Each number is 200 + 40 x the weight over its row's rms, rounded and kept within 0 to 999. Layers, rows and columns count from 0. The size before them is the row's rms in percent of the matrix's.

# down: layer 2 MLP down (transposed), 1024x256, rms 0.138, rows 315-341, columns 0-127
# up: layer 2 MLP up, 1024x256, rms 0.289, rows 316-342, columns 0-127
down315,104,200,192,103,172,183,166,174,142,151,170,191,180,188,190,215,209,137,184,176,181,150,176,208,184,166,251,171,172,161,186,271,212,201,183,152,178,226,224,169,214,223,179,234,166,222,171,217,247,132,192,212,154,278,201,195,215,215,161,234,195,153,191,244,170,228,193,200,154,118,299,216,231,154,173,147,209,281,221,156,198,210,243,264,75,186,249,169,239,189,128,59,182,211,161,211,218,179,192,207,210,119,231,238,271,282,238,187,253,129,206,225,136,228,211,216,307,254,219,174,186,174,151,169,225,163,212,254,209
up316,106,224,222,238,271,257,124,182,182,194,220,195,179,237,209,172,191,248,189,224,210,183,190,193,223,219,227,209,192,190,198,179,223,113,252,135,244,193,219,164,232,290,203,231,184,206,217,228,181,144,219,148,242,204,249,193,183,214,180,206,156,155,176,222,157,198,234,168,192,172,194,198,219,223,178,217,215,254,116,219,149,222,179,249,172,218,208,200,188,165,151,242,117,211,228,164,183,185,168,216,253,87,149,218,215,189,239,246,238,257,226,165,249,247,145,164,194,220,208,258,203,220,245,242,195,141,180,246,218
down316,104,285,190,182,220,138,213,203,146,186,214,156,245,223,221,190,240,197,244,222,184,176,319,179,193,241,144,172,79,246,210,162,272,198,221,232,242,270,245,196,196,188,230,264,136,267,226,221,253,178,199,250,301,135,166,190,117,136,91,183,208,196,185,217,195,234,207,165,207,230,252,244,207,243,246,192,232,187,208,169,254,191,179,268,226,271,215,157,187,208,158,252,202,224,181,157,214,215,204,249,142,182,164,207,181,194,250,124,222,219,184,263,184,232,178,166,154,211,174,109,229,236,248,176,157,185,138,199,187
up317,108,187,198,206,196,237,216,192,198,146,188,223,128,199,184,260,177,216,273,165,209,296,184,233,225,246,170,155,248,254,183,190,188,288,151,170,268,221,193,190,153,223,243,186,217,138,164,185,179,216,178,270,291,153,212,203,175,242,206,226,150,217,212,198,219,193,183,182,304,170,164,196,169,231,213,162,147,166,154,243,206,189,275,194,193,154,229,255,208,175,204,152,217,234,185,213,217,161,230,196,154,176,180,236,208,229,140,219,213,169,121,205,163,142,146,203,186,218,146,175,141,162,156,240,215,268,225,206,240
down317,109,143,195,145,192,221,215,196,144,230,193,202,179,223,165,151,230,192,153,191,212,227,197,193,220,221,173,256,192,207,195,200,283,118,200,318,206,157,162,216,265,241,187,209,210,247,234,165,190,145,221,196,194,183,254,214,184,238,191,174,234,190,201,260,138,223,164,235,267,259,221,186,195,166,188,213,268,215,164,204,230,202,176,223,232,214,204,162,239,240,280,232,207,192,196,219,289,182,173,168,192,161,250,236,251,203,180,158,223,166,174,195,191,218,217,121,193,195,200,283,226,216,199,168,242,240,231,143,181
up318,102,195,242,272,224,231,260,265,240,155,191,215,128,248,167,153,209,173,230,223,176,211,138,171,268,230,169,218,266,250,251,144,278,175,208,201,125,223,196,197,241,210,203,133,176,204,187,158,228,114,194,229,207,176,139,162,163,214,203,221,188,265,217,255,203,171,222,263,179,201,163,214,229,207,163,231,242,190,216,183,191,176,206,217,193,186,212,163,300,290,174,169,247,166,249,224,146,107,182,196,163,180,180,199,208,163,195,195,118,201,201,186,230,270,211,216,229,184,225,106,148,183,223,91,223,214,242,130,202
down318,104,202,182,224,138,138,152,257,127,236,201,199,212,153,196,232,192,226,205,235,159,152,210,226,256,266,211,222,250,244,203,140,187,244,207,163,209,248,204,228,174,237,187,183,208,181,112,166,187,221,150,197,234,212,143,94,130,188,218,191,174,208,252,187,224,252,184,182,210,239,208,193,235,184,191,239,211,179,245,237,156,189,198,136,232,148,147,241,299,157,249,166,212,204,195,282,215,238,161,207,241,217,254,177,230,158,142,121,200,138,239,126,175,316,206,183,174,107,195,201,194,130,163,117,216,229,203,244,129
up319,095,213,199,215,146,186,150,161,219,185,201,220,198,174,264,216,183,210,153,164,206,180,235,201,261,248,205,216,248,214,290,284,244,276,236,252,219,208,216,149,174,197,214,130,186,212,171,156,160,225,197,256,182,307,180,162,216,215,237,220,238,239,137,220,254,195,199,218,222,136,205,187,189,170,214,189,104,223,184,223,241,240,238,200,198,184,150,169,208,163,153,164,216,178,190,232,170,242,217,168,241,232,201,173,126,195,234,214,131,284,240,169,250,217,190,252,224,165,178,238,211,203,198,236,183,211,199,208,287
down319,091,194,238,214,213,187,198,147,160,236,189,229,155,151,301,201,155,154,166,191,211,186,243,150,185,180,178,226,265,155,247,106,185,284,233,224,187,226,280,142,154,195,212,118,184,187,200,240,206,267,180,231,236,193,96,233,160,182,204,203,176,225,160,152,267,249,188,232,180,194,214,145,189,231,250,196,155,152,220,179,246,222,168,219,140,231,222,182,192,192,226,294,131,208,141,183,189,233,251,231,249,267,244,156,214,223,179,190,163,200,173,180,227,222,191,223,181,192,115,247,205,176,168,214,185,196,194,232,260
up320,102,90,168,217,184,211,248,131,256,159,180,204,127,239,157,191,231,219,176,195,166,212,182,240,198,263,142,177,167,244,212,210,231,146,206,182,193,92,177,219,128,161,261,281,232,241,207,254,216,200,233,167,231,250,221,210,166,216,234,252,225,246,161,279,239,167,201,218,196,167,115,181,181,238,222,215,242,242,210,117,220,214,251,216,250,193,219,237,222,172,202,164,97,249,195,196,227,234,147,171,191,128,204,224,154,154,190,179,210,269,153,221,171,194,206,154,223,158,229,210,229,200,188,232,158,184,165,164,242
down320,107,216,159,267,181,197,228,174,178,204,265,205,143,178,200,217,169,170,205,195,222,221,210,325,200,254,250,221,182,205,256,213,224,146,135,190,174,201,171,240,135,198,255,211,224,182,180,163,249,146,168,278,125,196,246,224,246,241,245,256,194,212,233,140,185,203,188,156,159,209,189,115,217,213,148,264,227,212,138,149,189,246,168,252,223,248,229,115,159,176,180,175,191,258,264,230,201,178,202,204,210,194,245,148,183,183,201,204,141,158,225,246,196,254,171,300,188,170,193,193,232,208,211,259,163,163,223,189,265
up321,100,228,107,217,206,308,156,155,300,180,204,187,186,193,187,177,207,222,257,182,185,177,193,195,149,161,209,177,209,250,166,227,178,157,112,167,229,176,181,166,242,207,178,226,205,165,244,228,170,231,231,275,150,158,211,221,182,200,176,220,213,216,209,246,185,207,248,181,205,192,258,178,167,140,138,243,258,194,121,237,185,257,297,148,212,188,239,186,232,182,148,214,177,172,198,231,144,162,176,244,148,211,144,175,192,168,217,262,267,217,217,285,145,221,240,147,205,147,156,201,238,181,217,233,162,180,177,241,179
down321,103,220,203,256,205,253,228,171,173,164,213,250,209,154,182,177,170,203,189,187,225,152,279,183,235,238,180,195,253,199,155,228,174,183,232,159,255,257,183,153,215,258,144,158,122,153,280,216,196,163,224,179,143,136,142,188,195,235,233,186,229,177,241,199,209,161,209,144,216,254,249,168,255,183,175,152,210,189,141,194,194,229,304,198,181,175,214,138,208,282,189,136,186,230,286,239,190,211,193,211,234,199,160,257,129,153,138,256,241,266,193,250,205,260,254,126,212,190,199,228,167,225,219,256,150,266,139,251,188
up322,101,281,254,263,234,223,135,238,164,252,247,240,194,229,169,236,234,207,259,208,168,159,201,169,229,289,197,254,160,211,208,139,255,231,176,194,138,174,186,185,204,219,224,171,255,218,191,221,249,228,220,225,159,170,158,251,265,207,183,199,138,199,233,212,142,207,216,197,160,222,156,137,244,194,140,179,221,182,212,173,188,138,238,183,167,139,157,250,194,153,259,270,196,199,183,188,198,188,244,250,169,209,198,153,226,206,161,288,157,172,195,172,219,192,118,255,209,183,215,206,202,219,198,215,184,118,145,187,220
down322,100,196,151,206,151,187,220,172,164,176,111,196,210,129,189,164,166,167,228,154,220,193,205,201,246,128,249,170,202,138,249,206,261,203,221,229,247,215,249,284,226,236,154,148,147,226,159,146,189,204,219,135,233,184,172,174,167,130,169,165,104,268,210,232,202,186,138,207,204,167,203,203,166,240,192,130,189,179,190,220,204,212,185,166,203,193,227,203,209,185,180,286,254,168,237,167,188,188,277,203,198,228,173,253,228,148,252,219,154,243,238,165,176,199,176,187,132,231,251,198,207,207,201,207,110,178,242,247,252
up323,099,187,243,152,127,170,243,184,145,121,158,178,190,196,188,123,290,219,244,205,242,211,232,191,190,213,160,236,194,196,207,173,147,195,192,212,234,193,177,192,257,176,235,213,237,209,187,114,234,213,219,246,197,217,167,194,198,146,216,228,289,208,251,189,275,172,162,181,186,261,213,125,235,206,138,235,203,243,216,148,265,258,159,201,200,225,150,156,184,167,219,227,267,254,193,246,181,164,171,132,264,211,239,288,193,176,204,147,283,132,210,221,249,155,244,260,99,151,231,197,230,251,148,196,220,144,219,203,227
down323,100,206,251,135,146,113,145,170,209,215,196,228,181,187,183,153,271,146,224,201,118,276,144,226,184,191,222,189,162,200,187,206,120,176,219,145,190,149,276,169,244,133,127,226,238,169,192,221,220,174,164,177,196,211,208,149,166,208,253,158,152,223,142,159,194,223,180,226,249,165,194,179,193,179,245,176,203,129,238,190,109,178,202,272,189,177,248,197,204,248,224,237,182,291,256,262,175,196,178,204,248,201,194,282,193,311,182,108,238,205,229,251,166,217,254,233,244,179,231,181,171,215,233,156,153,253,170,189,172
up324,088,170,250,87,254,247,197,203,117,186,180,224,199,237,165,231,270,248,230,193,226,188,182,157,262,173,173,148,212,180,193,78,175,180,165,179,201,168,164,260,200,208,111,232,199,208,248,257,219,207,149,195,242,290,170,265,236,143,231,175,284,224,232,108,201,115,259,230,164,150,214,171,214,167,256,158,208,139,240,205,188,174,201,249,225,200,243,127,164,156,217,226,229,183,219,178,218,188,188,245,251,244,230,220,196,180,180,307,230,203,203,234,185,236,219,203,186,215,207,181,216,211,177,213,181,179,155,120,212
down324,085,158,166,93,264,194,212,208,204,130,204,222,190,165,126,188,235,221,207,170,262,161,227,183,160,188,184,215,145,233,193,152,188,151,190,224,172,221,179,250,211,144,117,247,248,241,185,208,194,203,159,235,211,276,187,264,216,136,219,156,272,166,257,188,208,166,222,214,209,199,248,220,203,130,207,113,159,158,228,184,156,173,174,237,133,208,287,191,242,195,182,253,252,217,275,272,242,184,218,255,243,207,190,189,206,143,238,146,198,232,217,186,182,229,243,246,186,192,161,159,232,184,142,157,158,118,221,126,255
up325,098,164,153,153,157,171,202,203,150,218,227,256,187,198,261,264,164,243,201,195,147,288,143,205,186,186,239,199,218,166,200,203,139,154,203,158,152,284,275,233,196,170,221,184,176,216,270,236,215,172,210,267,179,266,243,170,149,228,235,213,153,225,200,181,184,249,218,155,155,204,204,207,143,223,125,178,218,205,168,164,146,190,257,208,202,202,182,227,269,181,176,122,146,168,268,176,195,226,192,212,177,239,179,256,231,213,234,161,128,168,288,157,185,221,168,127,231,206,165,142,237,249,168,158,258,156,214,258,187
down325,107,142,175,159,84,274,215,188,178,202,162,230,216,212,165,166,193,200,242,308,171,263,254,252,214,172,167,168,220,225,140,181,160,192,198,167,226,146,170,198,151,183,217,160,242,175,199,203,175,137,259,217,183,249,261,231,191,178,142,193,223,164,209,246,244,166,156,300,202,145,136,268,204,179,155,270,171,258,250,248,244,153,200,251,182,206,134,229,176,185,202,202,169,181,262,219,205,235,158,175,181,208,189,249,158,248,176,217,209,123,189,204,265,190,216,145,155,140,164,188,163,211,240,160,234,238,157,147,212
up326,104,192,172,201,216,221,223,130,216,232,285,143,147,143,147,225,195,173,148,147,228,166,156,184,221,266,156,142,198,238,187,241,227,218,190,209,226,197,248,187,214,157,245,235,172,157,253,195,171,216,232,122,233,195,227,170,159,181,237,236,236,164,151,211,268,239,168,106,185,210,163,147,188,134,150,199,173,219,166,242,298,208,252,210,217,248,123,212,214,197,294,234,194,177,195,165,190,150,197,215,220,202,211,241,193,150,233,195,181,226,290,249,179,266,259,197,101,195,197,214,195,166,175,178,251,211,164,223,268
down326,100,181,164,213,183,174,238,208,221,241,269,165,188,169,132,231,228,208,202,163,272,182,158,222,233,152,191,175,166,236,222,175,173,204,195,236,158,227,236,120,157,178,234,226,215,160,195,231,104,165,183,216,204,115,215,177,163,153,259,200,225,205,157,243,244,289,195,166,220,185,114,170,142,133,265,171,198,201,195,161,229,173,157,268,227,238,126,207,160,216,254,227,206,231,161,249,168,222,210,235,155,171,190,227,198,187,250,245,191,237,299,278,183,200,239,217,237,154,236,249,187,179,187,164,208,221,231,197,163
up327,095,190,283,214,207,221,190,245,154,254,190,270,104,198,182,232,167,229,202,207,124,161,159,129,236,177,140,225,145,156,190,225,113,192,171,212,175,191,279,164,178,244,210,174,173,182,149,144,230,149,253,218,141,199,175,222,141,191,215,242,174,215,161,140,263,210,180,180,186,155,148,195,179,211,154,176,194,214,192,226,189,250,111,218,193,198,141,210,241,212,289,157,160,270,239,202,167,184,184,187,165,122,207,243,220,239,223,203,208,182,181,259,177,162,203,248,246,187,210,242,202,248,127,257,174,211,243,193,204
down327,099,162,229,271,190,190,158,257,265,250,262,237,161,253,197,287,221,188,254,248,212,207,201,168,291,239,147,169,206,195,201,212,232,224,205,171,187,198,204,184,178,159,244,145,226,227,149,171,156,232,177,197,165,118,161,215,221,187,94,268,188,162,197,193,206,178,192,180,170,203,169,158,193,223,221,143,222,175,231,223,182,210,144,148,146,253,219,244,233,188,212,216,217,208,236,165,241,234,179,172,289,206,194,220,187,213,252,222,219,194,123,256,237,210,234,271,170,170,223,267,252,260,216,193,161,167,227,228,250
up328,103,182,226,145,139,138,172,218,254,187,199,225,290,178,191,218,133,199,230,182,207,191,157,192,213,254,130,203,207,187,139,239,198,204,196,220,186,165,292,163,157,165,226,173,241,228,140,226,226,280,121,258,151,195,203,276,197,175,162,238,188,254,190,147,99,163,171,151,187,193,145,254,224,223,229,184,222,180,194,214,131,232,140,220,220,213,120,284,242,155,141,218,203,207,189,168,256,298,195,219,221,197,245,164,153,255,201,234,191,256,161,201,219,182,189,165,137,208,129,161,189,224,249,184,205,163,174,225,287
down328,100,227,167,132,210,172,261,181,237,199,257,208,223,190,275,224,161,202,179,176,222,190,162,198,232,241,118,229,220,148,205,153,240,140,254,191,215,243,153,195,213,209,220,198,255,234,123,170,208,173,137,225,167,213,191,164,184,134,254,208,176,208,165,117,240,166,182,146,157,131,148,206,229,196,218,200,249,191,229,221,166,226,146,243,194,176,201,148,165,168,227,143,176,144,196,185,205,213,194,245,192,87,272,165,209,209,222,177,262,275,196,288,199,153,172,167,188,210,189,146,198,230,243,162,187,154,211,240,183
up329,100,279,212,188,189,220,184,149,188,181,238,223,199,231,126,222,167,143,170,239,211,186,229,214,267,254,231,176,308,211,184,150,233,158,247,212,215,250,173,138,203,216,208,228,195,188,210,173,204,213,151,234,179,126,186,302,142,180,190,230,106,193,177,186,161,156,193,187,154,237,167,195,240,251,210,197,185,191,191,143,181,201,221,231,176,188,188,138,248,192,220,143,266,212,179,246,156,138,208,229,190,169,220,140,198,263,112,281,212,214,133,213,176,181,257,242,175,212,188,209,214,167,250,226,221,223,248,177,241
down329,100,130,222,253,112,233,184,253,222,284,212,222,174,212,193,266,216,189,206,232,213,136,204,208,229,214,253,210,284,244,175,152,275,176,181,182,206,178,194,232,208,275,205,249,158,183,180,168,199,178,191,208,167,139,197,298,230,166,202,187,206,183,259,185,197,223,270,178,204,168,203,192,183,176,208,177,181,175,167,212,195,203,243,150,192,238,138,231,193,198,119,209,216,172,174,181,205,241,194,217,210,164,211,236,205,279,86,220,225,214,179,158,266,154,248,125,134,185,244,249,193,167,175,184,249,233,257,192,222
up330,107,165,279,169,227,141,156,201,223,201,170,218,184,250,243,176,243,160,160,194,122,206,208,272,153,153,205,238,215,160,211,234,226,192,112,248,164,206,209,217,163,218,232,197,173,206,202,245,138,143,177,227,244,138,192,167,211,169,206,196,173,185,133,232,164,238,187,106,162,138,174,226,152,185,217,195,236,208,169,195,253,256,142,150,164,250,135,244,124,191,266,188,181,265,253,179,144,199,197,256,258,184,156,244,219,244,146,187,175,193,213,232,245,241,162,167,183,237,212,153,189,191,203,210,226,183,193,254,229
down330,107,184,250,243,187,190,240,212,196,235,221,138,161,243,229,230,222,225,133,222,188,201,175,197,249,133,284,178,243,190,192,242,309,261,222,203,228,235,215,213,202,172,234,178,156,183,251,237,217,182,150,176,261,63,253,262,224,169,212,174,176,175,203,178,196,187,200,223,257,193,195,173,118,161,198,226,158,164,229,202,285,214,250,182,171,224,249,157,152,149,160,218,234,202,176,168,180,190,279,153,178,165,225,239,157,219,147,236,220,175,183,184,214,133,187,160,197,240,223,194,200,251,221,205,213,177,250,193,203
up331,101,257,140,211,183,196,153,291,181,164,196,220,135,216,216,276,187,227,149,185,135,162,176,234,181,186,200,220,184,170,164,283,190,164,155,176,161,235,254,265,222,215,154,224,187,140,183,208,225,229,197,129,243,199,208,173,256,172,293,227,171,174,198,179,178,174,246,245,250,230,176,209,250,110,256,193,160,232,131,138,169,176,133,258,222,178,240,230,179,186,241,267,187,220,186,264,190,171,256,203,256,189,161,211,210,211,230,214,144,126,197,241,263,230,261,185,221,175,215,109,240,179,125,237,293,165,255,280,170
down331,105,238,199,221,163,162,182,253,151,185,172,242,210,157,191,191,118,202,139,162,235,222,209,145,186,214,211,172,187,129,239,283,262,219,227,260,237,184,182,261,232,172,237,162,155,198,165,232,229,227,279,255,195,268,216,186,253,197,165,173,240,188,152,200,239,154,203,219,192,248,251,195,231,198,202,194,271,216,99,169,220,198,259,168,230,216,240,156,149,149,140,187,232,274,162,201,206,132,222,226,243,270,160,255,221,210,250,149,197,262,253,243,193,264,197,218,130,135,230,169,266,212,183,165,215,233,197,251,235
up332,100,113,244,149,131,244,251,149,196,241,248,209,221,221,185,213,191,253,195,248,236,217,173,194,161,240,188,259,200,218,245,195,316,237,228,214,187,69,218,155,211,184,154,200,189,155,186,211,163,176,201,253,168,189,224,192,286,258,144,142,206,225,206,187,89,205,236,230,255,261,171,207,240,203,202,148,238,219,242,238,276,235,163,198,190,208,145,158,178,185,174,238,116,250,137,269,222,168,187,128,199,129,210,181,193,126,268,195,270,307,131,242,238,168,257,160,265,218,243,204,189,170,171,150,159,154,169,178,196
down332,102,145,161,180,180,216,295,146,186,215,230,190,219,256,216,254,167,281,204,119,243,246,162,177,221,219,155,256,255,236,220,234,267,204,176,160,135,186,162,207,191,194,204,208,197,138,221,264,201,207,192,236,139,194,167,187,186,211,192,196,212,275,170,167,99,205,246,220,240,274,174,189,168,211,195,135,204,209,265,250,273,270,153,258,149,241,183,155,145,223,139,223,109,234,224,195,202,161,191,239,217,153,263,149,192,169,258,236,206,184,103,228,211,223,222,116,268,184,219,270,246,213,181,198,210,221,178,115,241
up333,103,143,175,272,186,214,192,149,259,198,334,168,169,269,212,177,210,193,169,190,261,237,289,194,157,193,130,125,237,253,239,251,172,156,170,253,262,82,186,247,142,100,211,192,237,156,208,228,226,127,186,210,109,166,230,231,134,203,151,226,223,207,292,171,218,194,157,174,189,163,135,169,202,266,138,179,196,137,192,190,209,250,232,163,196,148,261,187,194,161,161,219,247,220,225,233,266,140,163,208,198,231,203,180,210,193,206,138,173,166,232,246,206,173,196,234,225,166,160,101,202,177,215,240,259,188,179,236,177
down333,110,219,189,218,171,240,188,126,260,213,197,152,185,243,198,194,195,207,81,194,218,232,164,207,198,249,207,186,182,216,254,220,124,183,158,267,175,242,223,144,206,234,189,245,209,172,153,183,260,136,275,191,118,180,145,228,175,196,196,224,154,238,237,105,367,223,166,245,201,124,220,204,261,185,160,214,244,209,207,143,283,190,165,195,222,213,207,205,200,174,119,146,211,178,231,264,220,188,183,202,218,231,255,258,143,165,161,159,214,114,276,151,170,147,208,177,159,208,232,150,211,222,253,280,261,122,170,240,143
up334,108,202,228,234,176,222,136,197,210,200,255,237,180,187,189,210,268,133,256,167,211,266,179,157,191,182,182,208,179,240,204,166,210,178,192,283,237,121,281,176,238,141,187,228,200,204,210,250,158,265,188,282,159,196,187,241,234,223,206,258,209,128,188,210,210,158,197,174,143,220,253,249,247,267,223,140,213,157,202,279,178,204,235,248,166,215,167,142,195,204,163,112,180,234,150,199,204,228,243,174,205,173,91,238,202,215,177,162,224,178,143,223,260,221,211,207,253,194,282,219,160,210,164,143,150,183,143,241,185
down334,101,203,228,305,193,217,107,185,206,281,256,176,245,223,219,145,256,172,277,172,208,179,181,171,137,143,200,216,169,245,187,170,180,149,218,174,230,115,222,235,261,173,186,171,186,224,199,258,228,160,183,164,175,172,201,193,205,149,157,220,219,200,217,212,218,129,176,207,142,183,243,240,223,231,189,188,220,186,180,281,170,181,244,218,242,184,198,178,187,218,253,88,199,187,155,164,283,187,251,205,236,155,192,229,232,122,197,121,266,181,249,157,167,264,213,224,216,205,262,156,220,213,200,135,217,186,175,211,180
up335,095,261,150,260,207,232,178,185,182,155,197,222,199,166,254,242,154,197,176,178,159,232,254,142,100,293,202,191,185,241,184,239,221,171,175,184,195,155,283,192,164,140,244,150,190,200,175,90,269,135,184,182,209,231,218,215,198,132,236,271,201,229,236,175,219,161,171,202,248,249,162,112,158,179,181,204,205,210,169,218,135,209,190,201,259,225,267,195,253,188,186,239,121,152,202,256,210,289,167,197,240,199,271,268,200,201,221,182,178,269,252,157,253,206,190,254,221,157,162,247,149,217,197,160,243,194,201,253,161
down335,091,207,158,180,255,313,184,214,189,157,221,212,180,177,188,240,249,247,213,140,153,278,189,146,232,161,218,127,164,224,272,213,278,200,180,228,215,174,254,225,173,134,180,189,157,131,214,223,228,199,212,124,217,149,271,199,266,165,199,254,195,271,203,224,220,214,225,173,153,176,197,292,254,185,196,283,238,215,161,174,215,180,121,193,259,216,220,144,238,197,213,172,172,183,160,194,256,216,197,210,215,123,175,250,281,199,231,182,178,215,149,264,151,188,163,134,219,187,187,166,204,161,187,213,164,150,268,190,182
up336,102,277,223,190,239,150,238,234,170,232,185,189,261,221,227,197,146,209,219,146,152,216,204,173,270,216,153,232,243,177,201,277,203,285,226,246,173,208,205,196,209,247,190,237,210,200,188,190,201,148,208,252,224,180,253,158,247,175,222,195,260,274,193,252,238,186,190,132,215,236,235,228,192,219,226,180,209,202,218,258,211,189,219,246,220,227,139,135,117,139,174,148,199,259,212,237,88,213,216,194,139,232,181,140,160,140,148,213,234,186,240,221,146,264,235,175,237,212,202,264,170,195,114,160,178,128,270,188,139
down336,105,124,228,186,212,178,226,181,108,228,140,214,178,269,233,217,156,129,249,211,208,306,179,234,88,182,166,239,145,187,262,213,215,167,255,250,200,167,182,204,190,227,257,244,146,139,213,220,201,222,263,127,153,256,280,196,267,165,172,264,254,225,204,135,198,189,195,206,222,206,182,169,194,205,167,249,219,181,202,171,214,254,213,178,139,238,223,175,215,196,260,142,122,185,154,280,195,167,208,208,163,164,228,168,227,238,206,284,156,145,155,211,205,209,232,229,224,220,167,183,243,111,243,162,166,143,247,252,240
up337,099,184,213,221,199,264,180,195,244,170,193,223,127,175,223,185,236,171,158,167,177,155,174,239,192,216,284,176,214,186,211,118,293,143,229,206,223,152,211,219,122,179,251,250,221,154,213,206,270,226,184,262,240,151,206,261,309,201,237,181,204,137,230,154,199,230,99,178,162,186,134,239,245,230,214,154,245,240,174,174,228,230,217,233,210,135,137,214,172,199,258,166,253,180,163,189,215,117,266,217,182,154,215,213,180,160,203,173,196,237,116,156,240,192,234,189,149,183,231,212,165,234,198,226,253,201,188,189,173
down337,094,186,206,243,161,138,242,212,226,266,141,242,258,205,188,208,208,158,171,189,212,270,161,187,224,167,174,169,193,255,181,315,173,254,155,200,175,146,161,223,230,205,202,181,198,185,220,103,145,207,233,245,249,252,218,231,224,219,246,168,231,252,215,234,208,250,188,212,277,164,179,204,227,285,215,227,119,237,165,156,186,156,289,216,198,161,196,265,214,207,112,106,168,193,200,188,151,197,240,261,189,143,244,206,226,180,215,249,203,225,244,166,164,228,196,309,315,168,178,264,164,221,126,189,137,203,224,166,193
up338,103,217,258,148,170,138,183,241,309,210,213,199,210,143,107,179,272,212,206,168,192,206,207,197,159,191,200,112,189,181,270,233,229,184,171,255,195,233,154,217,182,197,239,166,202,266,267,156,237,239,139,227,208,125,239,145,257,192,272,202,217,182,221,227,176,209,169,126,199,291,173,125,217,251,158,180,242,158,223,237,236,251,176,181,172,209,151,213,239,142,273,205,235,284,144,191,245,214,239,269,175,244,153,182,225,142,214,201,183,212,224,238,266,183,192,183,245,181,211,219,218,203,162,260,244,197,273,198,184
down338,099,125,216,118,156,141,214,217,211,229,188,171,213,256,161,272,204,200,271,157,157,184,244,176,277,227,191,257,254,204,315,215,225,171,281,266,228,152,243,209,210,206,225,181,224,228,235,229,199,214,110,164,185,163,202,197,225,204,200,179,97,263,212,153,172,172,182,155,251,228,162,165,199,143,252,233,238,164,93,207,198,170,208,102,204,167,231,194,188,196,221,192,215,278,132,228,231,176,204,256,151,197,247,151,139,257,118,257,214,168,271,210,212,239,253,210,219,164,208,205,252,190,212,205,225,178,252,229,254
up339,099,196,230,233,117,190,154,149,170,170,290,168,186,144,140,178,211,203,207,152,156,188,148,132,223,183,172,232,152,200,173,207,173,237,203,128,290,265,130,279,264,229,82,246,204,227,230,180,256,202,239,186,271,265,210,180,168,168,217,147,164,152,223,211,166,186,183,203,178,234,227,171,204,197,181,161,227,213,213,165,104,278,218,247,206,183,205,136,188,226,197,268,215,266,253,218,187,202,181,238,201,239,179,196,180,224,235,285,224,166,158,107,152,163,233,161,215,182,247,165,185,208,174,209,238,243,224,310,216
down339,109,206,227,151,224,190,161,202,213,225,173,207,238,190,189,203,275,237,196,184,213,211,126,203,200,187,222,196,257,157,205,204,146,204,270,215,143,165,212,247,153,185,276,169,203,224,186,157,297,198,237,271,132,190,128,168,209,239,245,212,233,250,172,195,227,235,151,205,219,201,118,209,226,281,165,205,255,210,231,169,224,153,162,121,257,245,188,242,205,138,237,227,222,173,149,180,218,220,217,197,136,181,274,263,142,169,188,226,223,237,191,236,268,183,178,217,205,293,170,221,199,177,207,216,207,209,150,189,237
up340,101,136,224,239,241,91,125,226,220,182,189,155,173,171,146,236,255,166,179,200,221,198,154,176,258,239,251,188,183,254,225,229,245,174,87,229,188,170,187,214,233,187,152,177,186,130,143,193,277,160,217,226,157,114,276,177,180,210,163,267,214,130,181,151,187,220,218,227,225,138,258,201,268,165,209,167,167,201,194,208,210,199,217,203,218,194,239,217,269,213,175,184,269,245,216,277,165,146,158,125,241,169,183,214,249,214,224,266,242,195,238,287,187,274,109,200,205,195,220,212,252,142,215,164,197,224,141,223,224
down340,102,208,180,157,193,90,203,205,220,223,132,188,122,202,140,151,297,155,135,204,241,87,141,194,270,275,231,188,175,164,174,175,248,195,115,154,193,164,166,125,222,144,207,216,126,167,187,216,209,168,257,107,181,151,232,212,172,208,184,193,153,172,180,252,141,211,187,208,227,134,276,195,282,167,253,252,186,148,266,184,216,192,192,247,157,184,241,159,199,133,212,207,294,176,237,248,144,143,157,163,176,242,160,212,211,177,227,241,227,183,197,182,219,268,176,184,220,200,274,233,208,190,140,210,205,258,210,227,160
up341,106,244,167,190,197,151,179,231,197,241,157,188,222,236,176,272,154,197,288,251,144,147,227,176,169,126,206,183,218,174,209,237,142,228,294,229,100,172,258,198,263,167,201,253,204,156,223,142,244,199,225,198,212,155,183,250,286,143,240,156,117,193,185,140,177,181,231,252,251,222,215,223,192,165,231,275,170,171,212,244,150,174,204,260,214,229,172,209,189,229,192,212,138,197,265,238,146,189,235,185,156,218,194,166,238,193,252,221,181,219,304,196,152,252,220,161,236,246,129,205,233,181,193,222,189,257,198,281,177
down341,101,204,151,207,201,217,184,229,175,249,156,232,223,202,208,250,210,257,271,201,199,169,239,210,150,180,197,172,150,236,164,232,162,90,223,198,203,246,252,199,195,224,210,131,127,155,284,177,146,157,206,157,213,160,253,223,237,178,219,236,184,172,236,141,214,213,182,210,176,226,203,175,182,167,194,191,126,204,190,193,229,180,291,216,183,230,220,289,172,161,183,199,197,233,135,209,263,164,257,180,183,202,211,240,216,230,237,172,176,124,202,188,165,242,129,235,175,227,162,168,237,231,152,151,264,218,181,156,115
up342,101,224,243,224,189,189,215,243,209,260,178,220,198,284,81,254,181,193,186,241,155,230,200,223,238,229,169,251,205,198,209,172,218,166,143,174,146,249,264,204,175,216,207,219,191,129,98,104,231,198,171,221,206,269,220,186,217,199,227,137,299,166,226,233,220,182,192,245,243,191,200,161,190,175,199,175,197,233,204,172,151,208,261,227,205,217,141,211,135,188,209,198,155,228,240,177,182,118,144,199,178,171,148,185,191,156,229,180,159,187,181,158,237,138,230,172,239,91,138,198,180,93,165,217,222,219,211,187,174